Weights of a small transformer language model.
Size: width 96, 3 heads of 32, 1.82M parameters.
Architecture: rotary positions, biases, untied embeddings, attention and MLP in parallel.
Training: 134M tokens, 8167 steps.
Each number is 128 + 32 x the weight over the matrix's rms, rounded and kept within 0 to 255. Layers, rows and columns count from 0. Numbers have three digits each.

# layer 6 attention value, 96x96, rms 0.0938, rows 65-93, columns 0-47
102104163076142119150103172088143191117113154148145167116146112089174095128134143152126081126153135159156145108101154127150176111105130148135111
136154168161113123142135179103139151187127098171109143155094129149177091190136135134142123110111134063085068142125131146174178153121114120087129
125138152124142092163093104111182148126127008063160157132125159085125114099093132130138154132097120136177114105128151117128072239129195120168131
118123111089150093114115185076092141110119105079188167136129179106181133111123106115057140107166138067109207174165125133141123115163169219129146
130141117138141111073134160134143127111152108171088176170126130185076124111126142168155156195159065123110065127118101083102050190131180132112132
177100122111143105126088106148069163103135156140112151167113101116117104068117132150125116116124122054166072098153160116150151108107112192123085
137123119180086092078152154112156153158101121144132127099138156174119150083122125177186147166135119167131079104161120094118080124088136145136128
125104119124132150119137070163074118174141134119115086164143168187146130086163132141146148191133177188220161176142150086067071139064145086170105
148144139156136126146114112155157117148112129128096097069107143173107196135114122164126090090094161082118096132144076153107081184087109095091125
127098161123131125126127085108124105132146097115097128181124093074211120140116195102101118119049125126112155105124128151159135166180080123174157
129084115118073155145117155182115137142125113173118111177122088173106109144152152084118104168099090136131155142103103125097158058213074145143099
131128135113158121140107099139047138153139103145120109168119171080110129109137126109132151108121194119114135132118105170150190110137073185124076
195145110120089178131131121143173125127115104188123133104119096184106176173143170153200071085114111119113096147131135095130095075056126096097113
116153132141098124104154124117128110159133079097136130135127148190167168081167100158128160159179124123145157128116113127132050083125118145089121
118110132135188102070164119104079161124136159089162132155107122166136089094170141149130125137138108055117147095111090104100116143156165189179123
126109153077155124127110093162120181144126082116139141155120124056136096088120123164076094068102111114169132143159133129142199159121106146112110
135131121126110129149149143137117072153090182144100164106150066159119121144159113134127152172132139199142153126148170070150137129169145130110122
182131101188124151088100130195181100154120142116128134156132122080203089111116110140082157139163197157189131155109189130174107111111085130117133
128136126219115122110128122165158128118142143172034097078108124080112167164129090162127111072135124088133157117127181140171126139106093133095165
150143137099105090127177136070082102106140135133155167165156103108212116137105136071126148158128118156162141104091137139072108146112090090168139
138124127113158141130130149132121095142127145156160093140124051134154109168125174114074118117154098119145182088071155129151150089170127105152116
108138094091165105133106160136172150115144098058163093122131127148160117071057132165179152054100105085130173117217163141130045128073139128108170
189149078116130123115112098159110111102131149119090152128121132068192145135151115171102133109198125143096147130095140105120117139086165139085164
176110134106141139153124048183136125104128153112114101095118143148083162069136101156081126121107131145200161125072158098075104103087109126160127
206149123122099119130119108079115129114139119149112181123131115135164108139101122127133159147142092160130114132116103124137128126117099085141142
095150095183166097137136198112121201129107122089137162100123165110169114073113141079078122177102128140143095070143103137138162158138161151108150
110164120142115101146149190102163142137138113111120191134120120153117167226135090152141156104115096140062077083101076154117190058135086083145159
112103114181098061114110159099158104086136068125165134169145126189229111135158069082091149105147106103095167177123123105163109091119107067153141
093112127115141145131154115087105174098122162153088113081133130143104124096138137118097101131145103121133075088120177144197147151112136207119133
# layer 6 attention output (transposed), 96x96, rms 0.0905, rows 65-92, columns 0-47
125160130111150130150143075147112107089085129102141123144134137135086125128172146139135062106164093100161079142131131126102123112109144128169141
113131103113126196106168074131117117145097167069152070120089101100120135102152142090134155126149114153162137165138087179142128071094149106139148
136131092151109105106146142142134108085078130149181141140179106096128167067154153189146152106116165077123127094127090133078117148079134116173155
162139154194121048129130054139146153167172149131146134105138091120114068129149120156116089151172130122063093131102108108152137144146123159153190
114121112101134173104146196109172130161097139144141095142109105064193188147120123129116184129130136125203164093084130110064088055113167139131118
123176143145134177130163104142130115121086119158150082194147113095130117147107122113175116087119103140137101136126111142101102117067147138200167
112150130085117117078106159125119124141101073131079125098110128160153161105137169192136172115104162093109173108114142087115131144174103145119062
070068146121060089119095157106133123163129147193124148116198147132186167117157120118107122118150193124127214100118089115125123140083124130122069
137102132052171176118149152099093115184116123066145182140121144134114138112143132128131120105142107114087170117150096134124125151114159121120110
171165116166075140145149101142157121108039196117161080132182165108071110118124112123133142127111156153085093140122161175177134110106122097139162
152163106151081183139163089165145093125101157133135109163147101133127100130109111068125125145161143204146114061131165176168145118108124101167123
142139116138114130144142085108155152138216164124199044116164084112111114161189052099111093127166162219115122145152122117138186122072139135128163
113091087054189171117128167110100124144137120114072143122156119133163155115096189163160149111102113114161131114143124097147097163100102148078079
173105123141145106094130168138149145152194096129074189114123115181156135129110116129145072134064159090146138126164086094116143152116116140121092
082215121132097094106161118157110122209034135147195146092105094117174107134117102117098135130174149130102124199092158097156081107077152156136134
136177141141137151149150083130077157104154192156144112165226126139100146134157147121114133114120103151089121122121131140079124123039123107196116
099147135127110098148070132145155155095134098147054156173115134136134095121098123152099103200084051103208105132089186160112131144148100082157056
141120169179147097162117139131150123088177158108166115170141115222085091160129079093145107143034105105101130125162096144151160139127106091127111
133090176110173177147086143121125182106112150080150115122109143106139136135097141151061156130105107131087147146135100124108121103176115071131100
153126150151144092112130114125132105131151186127128080132119133118112133168118070077140077159107136094160104141090113183136107118204124097136156
155160134137161102147136111131166172132106136103141138133163142143063076169087085032142110187110115156157148142140129167130148146137117090139143
092120133126140066128164175098064148092093125142043172116139201163132154100127173127168170122066113084064163104114076120097093175182105168151139
121089143158188132142086146124162137149187135158128166103097111093155141121131178183091096064144134093137099159076092082127109108082110164147166
132078155099136143116116130152077123167145159145172191140185137182163136162114116116068076075142142062067172161170151095100107158141129110119093
159123106134156135097111116106113124145155115114161099101178137091139177134150148133146150118123181139125131102115168079132101140138172144068125
145192160138162068128132095147105108144088081142096119119064165138072129125146129147170134138142097106108163127113158106080153148195153139166131
149134128095149169074179169110076135124147134079132088156030135107117145130138149078133133096146149161203103193135152125153125096176167136104137
174084136118135136075160100136101127153196154100190116147161115099130115085095166096144141111171200118088112156146094157173175138198148134142093